Part of a small language model's weights: tied embeddings, capped logits.
Each number is 128 + 32 x the weight over the matrix's rms, rounded and kept within 0 to 255. Layers, rows and columns count from 0. Numbers have three digits each.

# down: layer 5 MLP down (transposed), 192x96, rms 0.0852, rows 8-93, columns 0-47
# gate: layer 5 MLP gate, 192x96, rms 0.0922, rows 9-94, columns 0-47
# up: layer 5 MLP up, 192x96, rms 0.0935, rows 9-93, columns 0-47
down8:142083131124116135163093127156133160077115112126103141096143148075085162145057106186117091115115174125156115110181171108175113140104128157155121
gate9:079137192166090106152131077064145089208081158125108132152128134139111148085121171141131149084129183065148163110179123167143147166085132132101134
up9:090124080078048164098146146030124102073125131171121097176131119128141154070163148103089110104120140154149125101128121071143124138106122135148122
down9:148134178172169132156081039119102128145143155097110130173114194100078105188119081165170178128133149149065174164124084163113128113161117125121163
gate10:130186179143191122160079080117098145150117177134111120114098080138143095096166093102137087158158171172158150132139117168118145173168174136078117
up10:144109175161076091152072069105104132096115112119089081113145127116159109101028139051126118070160128083112125153099156192078153128169155122132138
down10:095148124096094144091181142121137082105081118128115073106133070089141091132095110155114118108170157112143115175077115129100075116145122165088134
gate11:088122159190135079069147064143142166154107102183119134152175184153097187154076101141116107077115148135087152140168170154122160160157163093151144
up11:135167152120152111149140087113133149108179129137176126106139102075099128056170104105111176146083126096180166181131132128159157112139150115180147
down11:137113178130131166113123119085099147123129096132149061071126141186129118147132126069068139136106170182063130105103125119141132150119109156102105
gate12:116134134174093132141119069097159142130148116157178115114077116095133153116157107086110114148113153119190151141084139148136095114101117132173066
up12:187129115172115090132076180147110199148105123129139093098134122061120111154146144088102124095163148121149146149099073131119107187135191174073184
down12:239133101187102103117093107158062171100133080110055074118185146131145152135165144091096074098178230204121146099103048127112125150159156090159110
gate13:158077155069094118059153123098147129093145143106164165111144142097100077128120147102125116140071033149093098117144123115095090116131133099098140
up13:145100074118143140126082151074083131164098134142136095118124089111151120130084124128126123128088118094096072133178075129065165031152107103142098
down13:112110165128152127110109106090134156122108049145148122150110114171144086087143143136110173106156147169136198165106166139164081203092096134163124
gate14:141128102085143073119105141174110160198127154065116131139141100109080146075108134163138125169093141120135089136106126165191128150148106215112142
up14:124116122130142101112124149148112213116136065151114126147141166092158084161100174095125164103094124156131042090096126143145159193146133149117090
down14:113159114093104058052105175157176141094111108113141156107143152137127162150134112036090106140136158115084106119104115151119145076178221150144159
gate15:128156121095142112085159168125134037133135059076140129144169130184168107156139087163090177195117142151117081166091123100136090135150110138108128
up15:131161160100119046126174107201107022199184131139157133140166168102167117096165153146124149115067171107175103136122113131103176213168159110146125
down15:112157119086200181063176142066086132155174146150091090123095134217106095181136164127073164150045134136063086133158077145120112172137184181155101
gate16:139161076090162106080099156099115180118181180078082116135110077135083166079139144118142126114173186148128155096129099202162121150165145123126117
up16:147138125135082139129183098093127126119118100151190178106088197035091109088121124118156133103113141093121109199179154113203148110148146036124150
down16:134099152170061190082069123096109130088165062099148133088126128121148159061045186057122169088054203065043122090110103143115157154119134124206074
gate17:082108168137165099081159119089153128144097126099155136169163193148141194137140152151156193145131116206217154119169095151110116124126124144141118
up17:163120169135188124105161108085152125123144155166075108118129139089134115118097109082099051126092100110179095132131163072187164118124126105091149
down17:144076155079164076112153111123125147092179146151112109135119079133076055136115101129136084109097151144113166128122198148105146172176147142099122
gate18:067180165126131162132106168136120126130144122136114100113082122097121130136068119179163159145189113208102092104129114153095121165155147159153066
up18:116089134135136086088164159069180121118128107127129126124110195045112128138190147112123126134117092128087112161144112096119181107114091113103141
down18:142183129120123163145124103144225164115134144097158120115097109126133136132119148180076139114125123129187100176136114145172140130085169139084199
gate19:171101136150110056172141138168062110093099093115100179109149143171128248116113147091144155108128148138106143165129088140124069142135074098128175
up19:099123085075177072154116119111143092162138083145127195087169125105114157161117151133104218121194092132173129114151110099058149109100109133133176
down19:114116136114164176134119150118124093084094114147205111154131119129147110131165151129142096111107133105137113148105111124108115128179142140139100
gate20:149122159122168188120097120061198170109137152121157155133122084163187190144116104176151157143132147025180193164120171153149100148124086188103160
up20:103235123206127154123112082175168154124110111137151077128083108082159103139184113143101186143070165113150150115146092126124147166184109182123048
down20:108154041153121112121164176086146044150099138136121151146138143162109186066128133201121152077127162156089122123170091173144097133173129140122110
gate21:133127110145121085119177103141109153139164168087112132141107118174148160111132174172188142162153162194060130063132145107087133121159138129109193
up21:142159184109093112141166115135100127103027178093143117148075117124108126102064100135122135139138087141091159094094159164110148172125165139180098
down21:115101069150144157125169111086116113092076170092079154178069128138088121133107209139153146141138143125132118156077195200097195172129122109152112
gate22:112115075061136123156151103166135150157143098145155196141075130049100100126103141106142137090121174085109145147087146154115108206211121110124164
up22:054154158172109168129201142126143129163122162105129212124092097162040173087115081158151129137188120102080104101144101144141100175101149109140121
down22:073197081117134140170115115151109107037103122135144084142120136139113141140120157150164103072157154087089131101106157123139109103151112167087118
gate23:139121171128141184142105100124114128132093136140087183153091111084194100152120112158185089160168099138121170147169111078159146122175102098205143
up23:082106103153180166098147075103140102119125185112109126187138201123163130133133149104097102158066124107096136141132123116089074124133138105140152
down23:157046116155108115134153201115184084146177115146054159116066039090100090110135108135175120118165101114169093132143105152143156147124130126119124
gate24:096118142155160125167073124131122142111135122142115143118074164104109184130105108131102144126151079183116083208197093105113098214121125115158158
up24:101136115109157146153102189150118103116150158124137112117126160105104194097092103126159130137200120175174100107158109146138099133119095087148146
down24:069120139090186111081173096143125176161158128097132124148123122151113147139127120117158147073123052141113164113195121139120044185122110130157121
gate25:097118122135173154115154187128096134141194140112152198120082139101107118114196102107146124183190137144111102077092076136074137123138212140130089
up25:150122099171114124126146156141130160123130142135080106126103073107101128125171047115119148104083194081096100120050102083172118170178211162149144
down25:152093138126093176154139154161111207174162139122169158085096205114122135138131112129098089209179116091176083118147143105102146101082200111113132
gate26:112195100136135094140152143141097129085105142160125143114159096110137130115156115118098147167177128052097158133105139044116144123141117179143165
up26:121124148049078063166106092189087128149176138087124168128111140115119132135131116120080130128149132106117169097111121154108154189130192104106169
down26:135129127185175116067114099081122138123126077104090114187129126135162097135173114128124194151110071144151125150184158125179133128090094148120115
gate27:107085107175119177105104089150102131144064168151081131120092146138142093169099172161146149139206098126133020144129146192122128107140149142113152
up27:060144159124130169132126122101131170106105110152104159161158124143098185161075127107096094118159111138118105130118183156108150120105110091144120
down27:201085153097124112128159136141128109086138105056112094093092111150160105129150148176137174146142145082094121156136114092128155166093189099136161
gate28:145101150082151078174154136078142180212107189157088121124145134111139149068067140136123164155077173071115172146141116129101106139171135158086112
up28:092085084115153067187191128134133132126112165118115158067078136135151109141099135117156171172213152180120138128166116155107098134122130129095180
down28:142166158109188156132127093137147121087072123141082101137139059172118155156112162160147092130057125095117081126118194146120118136126053128157113
gate29:117202136119152126092139109104145062114122048118136089106166158207138227152106120080137161081138140185145171150140132111105158121131145147143193
up29:146093153130095137129151166143089177169174110129145159080115121117122154132157161151156134178141183086097124188115118145115109100158120141121145
down29:167166102130131078106166104140142065112118120187130138131123137109133137114145099129117148176153063112104116103144074104119170159169112092196107
gate30:155146078167118131166111122138125102133125105144110099144065103115094138086109093112103219162187182145130037151127135158115127107153131174108158
up30:195146154155116129131100109186200077139168144110144103139174105099144167084148134117198124141159102099126089158142160150119089157086112143049175
down30:090184184096127125085129149186053128083170096125115115094171138120136100114186157156202135099110104135081167116100125090061066144111097082151124
gate31:146108120220130129069104106144180189122085169102144153081159065115081104151106138185173128143092123126153122128120147162182114146125112132142149
up31:099160118132112087140162096076128145116102089168127124097112121128128070134107165164120118133092120095147103157088172125166146000110105135147166
down31:147202131162065145114116124088149167126198150134042135114127140169083124113099129158092195091141113150123115106137091122130130065171096125133132
gate32:038143100137152126138095205154123173158117128134142131165098170090116206128155124091162122168091127101179149078117112086216164125126098145096157
up32:130109138071102196093081162108103117123129094107095143180105167077148133104090167116128148141115108135087102120147143097175121101083115146145073
down32:152117184078161067111149120178086149111191102165166092165112126165143042086100113145117117130113133117121182096130132129082174179111105114188154
gate33:150126116117113101121112167138104114086067135109139124126119199086079163160155111167116098165096130113122099111151091116141098147167086094194184
up33:115106114138115057152185133098103123113168104084144158096125177103078143142128113190117012210144123076151152188185072123120143096163167107144088
down33:160137141113101095095113134121109094155184110093116083098163094158096172113145161136066142148119142122130132145169149124157162080135150132115161
gate34:153163106195121135099169116070114089138112107135130115182128196108142060118119123161167130131149127094152141119164047134127063113121122108092128
up34:155137184123220171180131142138130132110103128194173148123086099183121132130098139106100132150115178130162104144101136201082112090104138105075122
down34:128181115165162096122151141135088072139143136119148127154125137167139137139152125133169160101172069134161118125109138141149058172094120114212080
gate35:134137176136106098159073156090163163148098152136149142088083088120080100132136116080137161093141068158146119158166100105082057109171158135138157
up35:108105146179127113135158136174113152150181131084104132120154077101129141139125136171097112137147079101112163167126099088097153080116167126171139
down35:168122129060168121099124099137120087121138110133094130134121186103118153087116146166108105184115142125109070094116146144153127174133124141125184
gate36:153085081156102118146103166154146148104099144104135105089088114149157111117154154143183135173117109085132098139154094097136130163124136120149076
up36:132180094123118092137122080127127154170144130122109144093089147188099098097135125115080147101132087130125190120122156151134131130174141095102188
down36:099101171083116156122154107095105109151136119143141129157188157107126084105148153088128107167164140118089081149116147077085133107116131160169131
gate37:136081128108142196112164122061159077072100142153154085138132092190087112146130142173101147095102099121158161118106122161136127086156111149139160
up37:104138169058175146073135122110152169113138123165162098113134121113126080106180126127131129126202173079123088135232103131123050103182149094115090
down37:173155103142204117141126079091117097154167132195118103151142133183051171105177147151137133123176088076148124110103091076124090083115145128173125
gate38:181113190143153148131098084095154142193164113095103124204163147072118153156131150113165134117083083125138159124151146133136144105157107141138080
up38:148074112117066166125190143182088154178086214176046111164107120136163107103168162078147076169105115186068109159110134129173142101111125148104108
down38:067175168080120153128133103140153132160130136146124090097129118118162134198146081126036179116110140141121135120073122179152176153146156156123107
gate39:192106167138088055162099162131171215148103155138122127111054117137151128179119110129206078156161146134083154164111161125109128130154090117131139
up39:130078134122160116152133140084063165123157132148145128135129128120070122077085149133135121162135129174112109146179114167119124099108159075146142
down39:158072109105110128159066126159162136133067155103137124157099154126060082151131079132212114173197107147192174091156177171110124150121133128100153
gate40:122129072137049121157114113131090141201108127189097143145144123134094084149108152101127185148148110073105127108114135126093188121104126110161152
up40:152118144079123165147123169058133116139127167124133133124138156150121111068141077107106097167071175115112183072112130118140082163123124113173153
down40:084111124108159121147125094209082139124104138106128129103114103124145106163099157152118104138158112120207132198130138086127128144175150055078111
gate41:134099090099110165116136136086168125185130108171146138143112115170112122152162174219131134111151127138162199155199113116099011122109118132101157
up41:115128095139122149112134098127165110179174140135081145155078127172161124119109138116149080138140108195150110154133108141093124105084098132165154
down41:070108112166127150099148125177085067076127104153109164131146117142125109141100120105044143155152154125107146124082103074178113160192119130096159
gate42:090162144076127172139177134127112103128055131137129165127144094138133107091177108102102145193124053147159158171117112097158171160181122146176116
up42:138073178186190125133125106134102158146102125189104148124145136099055107111176197137119082097134125143167166118073149180169067108118109130150184
down42:156166124093107124108135143173120128142128124207101115098113127133162094113112106073132130141155102109170127098205126102174180069089117076131107
gate43:130183138122159101124135137101140171145125168136109098090139147067145106108153123115145091092110148135123081139123132116090105090090189143114078
up43:152149133097145112152107183147131111116070145158109132131122208103113124172114183096113113126078110085098079175148164106127108083156148111050120
down43:113141136138113110071150155118105136105215153084123120076096075116158100153110154126196047183057180111108154144118116094094115096137164120092086
gate44:119134181107070078102042026087162159129147137100115093148069150081149190129115086125147136104139107088129055155166151090065168138156107123135088
up44:144190112109119105066049147170157185144162177064117133136143127097106138131119101109117099113102111115130157116093100111184101126157160126070107
down44:125118141134136038140097103128119108094084118153107120093122137122142139124177127140142157122120093125171084098104126116143132139111079126159058
gate45:115161146110110100123143067099158098093089069095129114153116113179121127156170108082122155135085148104118157136096096188085134152125132187157115
up45:125154151161118134106075153126129120094187121114135157081113116130137088109093085084099167127159151139097124113128126133123172109130173068150196
down45:125117123148160110121134096149147155082142135140053108137126165145109159107068102144112115094149101085125134149088161139141166098088195130137079
gate46:115108094109161105076152151170124099114135162104132172094125121070163124098108151074117229166144115165052128154161182120132128148111078141157077
up46:125101175074132118176105168110111129107136101122119097148144161145149073165144161155162090074133109154148100130179135166114124131197084104106178
down46:125121117119136128096140129118115151160146092182169153109107118121111140184098110174133130181079071176141119093127100087112076072084114116151079
gate47:109094125165127138106144119046117160147189100139104147152132118105130141091131142078130126081092102109162162159120041075071136132123108146187143
up47:148105103133165160106077159146144096199176154101076080118134110149108084158105104115108108125140133086114147061104102113139136172123117111111118
down47:129124178130129076084145107182136117112126101122136117122091125162184095115155155101120184155113128114101172169139147092191147112171109128131159
gate48:103046077113143140144136190165138063071148139094133099087136096192131186142139103071134130109155100075050100145129197130114137122197191099134227
up48:123149134139157132100096134093161142138141160114100105176101149093190083183062073146130129144180080135131076186117145115066130064146138086150129
down48:167156201127107130167128113072172211144155158108170106100112072124140119092082080115140103110154175104159152094110083111171110137097092109113169
gate49:156141098135173109124152136112100140106105114169176134149135135089142124079119114152134109099082100041152168111115120141140079087139120164122154
up49:158152127129146132219102099195117119052142097138081201113174171116175149112143145144132115187102071088089103173115133127141116096136130161163133
down49:100091090123079126023172064144133114148128164089151123114138119167109145085190094102071129162153149161120135192095141136150080088134129158126115
gate50:128143102149083120099119086116113079066145082180137141113059099161151118148105107146145091146030142172205129118111161153124108059068128134141162
up50:095079149053156053145120105130086096139097126104107115112107108113120032116106065107119103144140184141129162126158092193124140160097106103141087
down50:135133127163122153069091140163114111142108169133179158151154107115121190045105139112124164118190192132135108156110102138160114107141162129175164
gate51:192121124129147149134128120134122150144163111148151144108099036155135116144133153126147094150200090078125128096152105077134119100106122184113141
up51:142181136150143200138107129151092164126131143151130105138150158183148118129115171133170122122147150149112142164097120117139105066130116093081149
down51:111150196087128105153088139105158091126126132125130138145091141122112140116124073122132168142098120122168112093101143111114133137049100118156161
gate52:177120094130141135174134119140091105093136158211099102113090099144164091138146090145112100150118194065164147158105136108222071202117148156132145
up52:143088120172067115139095081126095117172140146103098117160153145102061114178185083085097113084155143138090101121079103094107143123119134103088154
down52:123134184153141133125113134137171149196058122059146121150162166111120141059104131103113135119141100123056123091082128112059178068157104085146153
gate53:143100138154180170138146111121137160164242160135163074116089116188118126107119109151093107151123161144120100188128137138042111136102135143173129
up53:149148106174161142126077180102130094138120139116154066096119154092097135092158142106146099160161046108028148084089135088148091104144134134080122
down53:126081063084172186113154136130178139134101074117156117157169187101124136078208131139033106140117118133225127081102141119105135132139102121117158
gate54:149050144093129112067158109198121166142174136082104168091143130110115095071142133118082145163139148072146175125097104169155101181140125137091091
up54:065127076091166117139158185142128109155116088143109069090169068133097135090115111114118072125097146184170102134143135149156122144143137116127132
down54:156096119149123101136149168123120121086158101133085112184146135074112129168161131113128112122140100132157150171153119134196123144144117183127133
gate55:138101105171074196092116125113090130135135072134070135095135134131134154131134063030131117098138103131133121099110136094194114135104158116142120
up55:185189122178065138112159087136084157175123122118125139121133113086114137119149175103069094081111133163069139141089117123159120154089143153119111
down55:122143150152088134135133108167161170088119132144089140092148114108127130108110168113107131103109122111138149126086133163192131131116191103103058
gate56:130067117103095110127094116172144146130103126100136117098159106087141137056105079136166162175175086096080131126180100104109162101090126188176108
up56:099108110087109148131123109145130124115115053103106120202096122176107081075105122119116164141127170076061128122126222125104125124129170155166101
down56:133118129141120100143106160078110126123101185158125104110147147164127130127117168118159124091120155124160175137160077132165180135123092102106108
gate57:147091156208129130097137075170107109143130039085148124107131132094097154170143133161097184100099096121163119100130102152102096088136144049131123
up57:106151111117097131150159136115145143092109058102102133094158117147115108107172170143154081110104147141129129136119198112051090181159085134085059
down57:137099135103099110151133142134149118156132122195093132088130109058125091027136100099130138141120138181131121164108160158157136190140093129100107
gate58:089165142127133127148125099145093143126163099076104132093120149140158141097131122107141102138181174120115150090156152078139159094139143090099106
up58:099088131143098143109149113123183122124165163114123106134093151095142092130082163135133157093126077150113101108186119180138134115107147142145138
down58:147119122134156093141113112062114111148137113151139133175139130148177106129130081090118117187088165134081109116112162103160126129180113125070181
gate59:153158116096107109122099134152143112117152097140202130144114164178198132134119111121123199179110122134171136103116166157055152155127131157136126
up59:106096148147107129109147097162144156084087101143060150156124145176177124143090211111128142146095120095144087125113115080110113083125129157160111
down59:201141163134073114130090097140099089115109149139137178174164083078099157116119118116115099090163123163184101156095160072094117146068078127149150
gate60:141123124123173077129054111152088141193102163105165113112088096125125153130173106126164156104123111111114188111117074132119073107107090129113165
up60:096144161095093145140140102108143119081180132129127117117130058123093133084088054151178150135155158127168125112150099095103134141094107219114142
down60:102177124146086168062135107122129154098134134091132139108159145120140065123089145149161136115070124052120149167193186102153117136112189115147109
gate61:120065109071088148113124113123072210116161209122178124150138136121149125138138120099131139149172087108194206150142147122195141174145137106133147
up61:163121117103078136136156221158036142137147076060094191160114139138104102134144106148156064091095168129110110135164147139106097113153101123121066
down61:155167092133134081094060132141126121184165169143104088111144098129111052135163112163063109161038091149158078152125093088133098113129095167155155
gate62:191120089121117135104103149143158096078170118148068152134156090118127145150091120133139126128140155193147156036146125112178136119091151178120147
up62:100078109154093103134127165107078138113139151172142168121130160119120121167142160093132110137110150113180120155087115168109071091108065090122169
down62:144165099113148143137127133157134083179090130138183115092145137143139142116128143154134129121132187159094162135178114088114150081143160126063164
gate63:138116106132099061106075087117070211094178147112093126155124072154141117144084121116125126145113167130097148125100076088171179124118150080114099
up63:149157148087137163161098096102087130151151201171129151163127150073089140079131121111144216144105149158156170089113134079101180132115146183137107
down63:121064089097125120145187121074084147062137109151155145159124099148150115107115073105126091176111162166098132120093110086060201153172123082118077
gate64:104123097153052144146088138101166142132179085100149151076143108090141170132178148096130175124208154097114142118150125102116090164134096166080137
up64:104174106121152150117096038123102159083041147141145155105135133133102089088152151123114111157124161166124186122159106132081098130096127186180128
down64:098079087071144133166170089168055147129122176180125104110090067190103095157078084126131136075124139126182139171148134065115138078035141136128207
gate65:183125160200163090123176111136156123119109126159120147142122121131127079159124127135177080140130099096091121175182115170118127143144125126121116
up65:131123117188172114081177045079080191089124145163130130150154107141165123123125138174140160126113089138121143105153152057149094143130120175138165
down65:111131124116116156101081176163167128128137132092144145091130089125120136119130136140093120078216191097111126096097072118083159073120150113161122
gate66:146110141111156131077137050089080115092059085177132150148180179143106125104107087138095116085134070122122125168191094107138099062094177144183119
up66:140128173103078121178131144073090168118166059129164111114116122157113122155116165175114123100116136129133165137114179137132180108127123161168118
down66:152134179123131093169134065118151099105091089115098124175166128223103194123109077108078199066135113076140111141156083147134124131126130120123084
gate67:109104160133076205139158111122114197123151134126128090116080185151128152147110121118155108087144112111115093104136074137156078164164104166153125
up67:160122116132121171112136102118124137161132152106059146129094076195143146138148156124117130127096162177156148093153128087099155130091171136148082
down67:114112154116101129093066134131103199142157124117155118122159131077127181076096121123158107067130189127130094163134144103139149123151118135160151
gate68:171175139090164154093082164170083114134090148120125110146102125117181075143124152148122111118057129134167076153088158126111043102116083179053094
up68:106098137133078115174118149165162132173078131167135164086117140147132157116090144155124100117125136103137144139089078168168136187089087124040122
down68:156054101159139100135130080102118110099109136160081150150135139101181112087157106101116148123169109124096170127134172093123164087071102059169096
gate69:128138140095143134153104133108168185142169113164121120085154143152100169098079159095140125099089135102109136146153148138133119096109125155163180
up69:104157125113081047143146095130121135125161149133139153091158131109194170073185117068147143121108139118097164134136131046133141078112111102108215
down69:189056136146118080152153125193131114114166174132150111189127111086164113158094079152084124085153171158140083067020141131058155152123090064064091
gate70:112129116072124102112180183138131164149161135116171099138147145070113106138098146084174160099127113084185087164162091122145070119097115063153159
up70:110117087130130139085173148137172110137186121105152223135161077132114157162113094093148146084077100150152145100108130164139146178121109115068093
down70:110107098155113143144088121087152174072123142134109136143166093173101061113097113143123104094132123093094092125083108151131148109100144173122125
gate71:133171166103086113095126105155072124139145111141143106152183112198149095172153091127094118193138105124056172129117171111105152080128060156102154
up71:127159146112053159163122210090121142116079105112166140156129177116135117174076120085100130194095085142098143143158102120128196119077121126103101
down71:121162128145083119137083124144111108125151090188119108106159109163149154161105086152136124073090136108040177107113159138079165154147115141105106
gate72:140113115158158117115188140105141112140198111206158115045138147189137128207149146139076146090083132145107089131140156117105118102170165092168165
up72:066097137173094118091126171118102069136097198158117092094136186129082128133121118126144175134187143114094104145139166092110058101141153158152158
down72:097172134129122150115147135073136167105175100111137113155125177099112110124154127156111135127158194114153146133158120119199132151125054149157074
gate73:198147177135130070155082065104138117162118148142124086148201086126136098094143123126136166128145143126144148092068160192091103127167131083128168
up73:118134103135143087147095125102157106124141139162125143115145134089156132132168117149138169097171121145093154087133084110143056099139160175091150
down73:147149148112154124190138134121183166120115103090127110116109144110135085089082170123159095139130104124116144106083185171148148153147065101139138
gate74:157106134084133080172146109163141087108107122175140126060160190179087122156171169058124065084087127169165102098077089157099099144143137163049159
up74:156141197126151116114132080159130194148173140171092146134114119116132104105173065126108090139154136134204135158110134075159112171137119128118190
down74:140138099070082132116134070089121193115116139128132159124109115092121155133088139176136119125143155118096134175116134162136131127086086157142057
gate75:080121126087099073106128115143151083159176048082115151203102176105114149072074153151142152133151133154131137103129140158093118100090097105136125
up75:126129158120121105088016097140086104137102141101104131148100130101145074115138157118142163172175120135171182115138169163140105122140108110117120
down75:122178059143156107132136161169167158113165093097162085148141153119128112100111107154103101120118193117104109104113100133110166145077146085143128
gate76:142141117120135110099102151152138136090073178070091055120172183065127067164112078131138157127135093123141111067139166145103124098121160093155167
up76:115132100178239125114112186093123162177179127154174137119149141166110144171156132115128130142153130150149137119102134100128161145061153117130124
down76:195137136150050076158154195083116159151122118129175144144149168065136059144118090086161148137126161104132101134169148152150084162091101085147203
gate77:147122104184170100088065106135088174101130120112093078147151181138122134118159130130165095094142063201109121164146085140112123058135152135145119
up77:131081128147142121131105115145139096138173109062127077137103055134136117133138171040127098138116147165101104090133118104099148143091075075102109
down77:064119144147096131087102120134151141043164160104131124066062032165144130153180077133086178123114122174127091105187142132093126136134093129194125
gate78:131134165156055099147105168103105129108124132094134153135175127219131193120107102116123098081124106097117118106143139113092124141107157140178164
up78:101096151131077189119120099129141128154151119146127147119097090127153119182118075080120133132145149057133121176116126116125099133109113135105138
down78:142105196203186100134086146104159112092156142201064111158127159157105100149171121161117150156159103141189096097096190098186139150109137141143131
gate79:144140115122134125112126127151133197168154092105083170068114151181140086113188120175121120079184104164124095151193125094116153109140164103154118
up79:159065151113071142115096077151141123103111137166113113140092173133144152105082124132148093087140089089188188112144120080157109119101086113138154
down79:066114158184104088114094165137108110126108142163140103140151071141119116114131157081143132156103149160075150151068150086113152153196149134148112
gate80:092093105132145190095133105145161099145165119080150085114114152138159127106079147166093137141093126193145102146138064169141163101121121139102140
up80:187211149139109161118140057130120134107089067156139115103138092073169077127119068085128128168086113114126152093135106119142130143127110141164104
down80:100134167133122171117153158148119107156178103111132131093174160139096134147061127161068170172077164126132110158118123143124146115168127129214192
gate81:127116153071153119078191113167136148132149128157143162214110133129117158138153129141129176115208126120101165097124118171069134161095132144140126
up81:109074124119140123121164135184150101117116084128114142134115146127115166121139053069074156121134117086108166116127116130084186146207113149115132
down81:132095145138142146143103180081091099205089160144130065094123137081107123120101110144129076144173136093118165183095128106128160160060148096130082
gate82:155117178138109175107102105145125136133120136128183163159127141165092120114171117077194099129105104134132133153125125134155174121130084099162155
up82:088151127176103170082160095129182165046168177154098087145082114138137120128177179110134074067094100108103102142150142125076143133129125172113119
down82:150150139165161188089198063161154129146126077136116098092135113105161070155111165186116169166086102126154088119165149175122093139143164136067108
gate83:121058108128089138124139126122117141121158112107103166159115121155147118081170147100140150168169155134129123132119099153145151150106071114136135
up83:152139092140076079123101101104091160153137106094080187133163118095157180127140133107128135110150109135089088150082143083130128084086112054123075
down83:099155122117150131152154154094153084138104104109119113108162169136155161165123137142117086121125106139042146102099068167121110106123186102077100
gate84:170151135082154130155110081157125121099109132153129139040177095105122129172137124128124193103144145157173186152100086121144082137164148132118114
up84:155134162128181066103149150147173210071190131070082128124068149080163089150058212101153135146176159098079145158148176122062112190120149134175131
down84:096107179114093140067161113140145096121122128069116084153073138109110174101033175092159147096154115114103153138135119074096145100190208107158142
gate85:163088068119111174104105109079114116100165193137126156106113130184150222170085130092080166091145109156177156125098172135133148104103098148118154
up85:129169132186118131087165167072124093102137131126162144123121129139116120181130155194124090109113139191117130134099171096194146120114153144096107
down85:121103103161116095152153102118122113068133153129113197112121099123139175204143137090138120159164173163135142169108146142140110141118090183138139
gate86:168137169216139124181100127136118137151106155160135125121149157091148132195116185104212093133126131132112086116161134113136083094132162136132158
up86:118147126157073160114117150110141139123139134155141088161137073160106096117132156151151171100116185116125124158146055138177110147129150153084086
down86:138082129099160099089122120100162151094197104102113134122154158153133136103167094175162101167076114127159077167165102157084141114095145147041119
gate87:147132215174144080149173099132091120106112138069165137136119145097113113102109062127134102170086199077102154054143109094128105128158149122122121
up87:148094107167115115099117130131127150134174133149083140122146114090156098099050186166153144186139095154109145099141149132141129093090162075148096
down87:175137100138108152162098165161158170131140109151167173107129145136139113092160104105105108113154143164141139145092101166151121123153050167155148
gate88:130064081102152157110149121121150094094149115165111183105090144186163150162065142136137088138141139126184162125106147176099140143099120145155099
up88:129117169136155058153118144174114124128118156124143152110106123190077101162150083175128122180158174155131114166168177110153143123155130138139139
down88:105121073140126102095116138132151183199171160153166057167136135100030152080126137167153132087115208158123160106123108122139114135088148129115085
gate89:111142186126096116112135063074117113114088119135123134109190158112185113045142134141138115142125127138105093161146148139146078125188124088142100
up89:139131140085110131150098096160077069150105163109099148154151145156137102093088130109119120134120120157147109078118155158129108126134152121130088
down89:183104050134142110126112131069183171151082126123154065114096123122146126083100118099069157150140125141130166096188128171153126191101135125109134
gate90:139115146095067166159160083103131143111157087181141151093119157065112166132151138159140153120163159105123119137138160071163119073149121036182122
up90:121090137129113093178173142048151135075179071099151128110170104126169126090030126173115107153117145138118131136100118146139108126141158126118097
down90:153135084132136123172104162121100143157112121158126127147126176097096189156182117127179097133122155100144146130148148133067130129109098145146140
gate91:092153150158139094090106117152146160075145115161097087078206140152111200158098187171133144128185165106152174071126106142182090171142159118138132
up91:105095114126184178111205125075148087148182136145149126123145122108136113146124154114088127162099128157133123172144178137134133096152117117165185
down91:154096104081111078118130144165211138117151092118178135126146142131098170085099164130081166061159160119170137095057115098129126115100089193151123
gate92:126099105150098099125143083139149170146072099139118118077144074066090150130094105130149167131130165154110140100130137133149175217136167120155114
up92:154113120123170157069151166165146148114191109060067137138138101148143170107132136114120147116049136104110110140094108152173096152115092139130094
down92:087082050094146150182103126134140126098104119097150160110203132155151191105196086154080141172099072132127157099107128123130145151114105127133133
gate93:130149107092112120098163079117131099163109119162155179128164099063088085129096133143133185086149140159122113167143110108192140127163184104111170
up93:152142093139107135146165139077088183099144148113099158148113097154099157103028092090142127134103122152160123140081125147153098098136130113140103
down93:139117112097141145125127117120144177167140114102128109134168129080076122116074209098105149106098120119099164151159111107137107124100178111132195
gate94:094095115135103171098135146130061138150047148129129114139112187153130079139099089117094127104101167065154108145097126135118162091104121103120136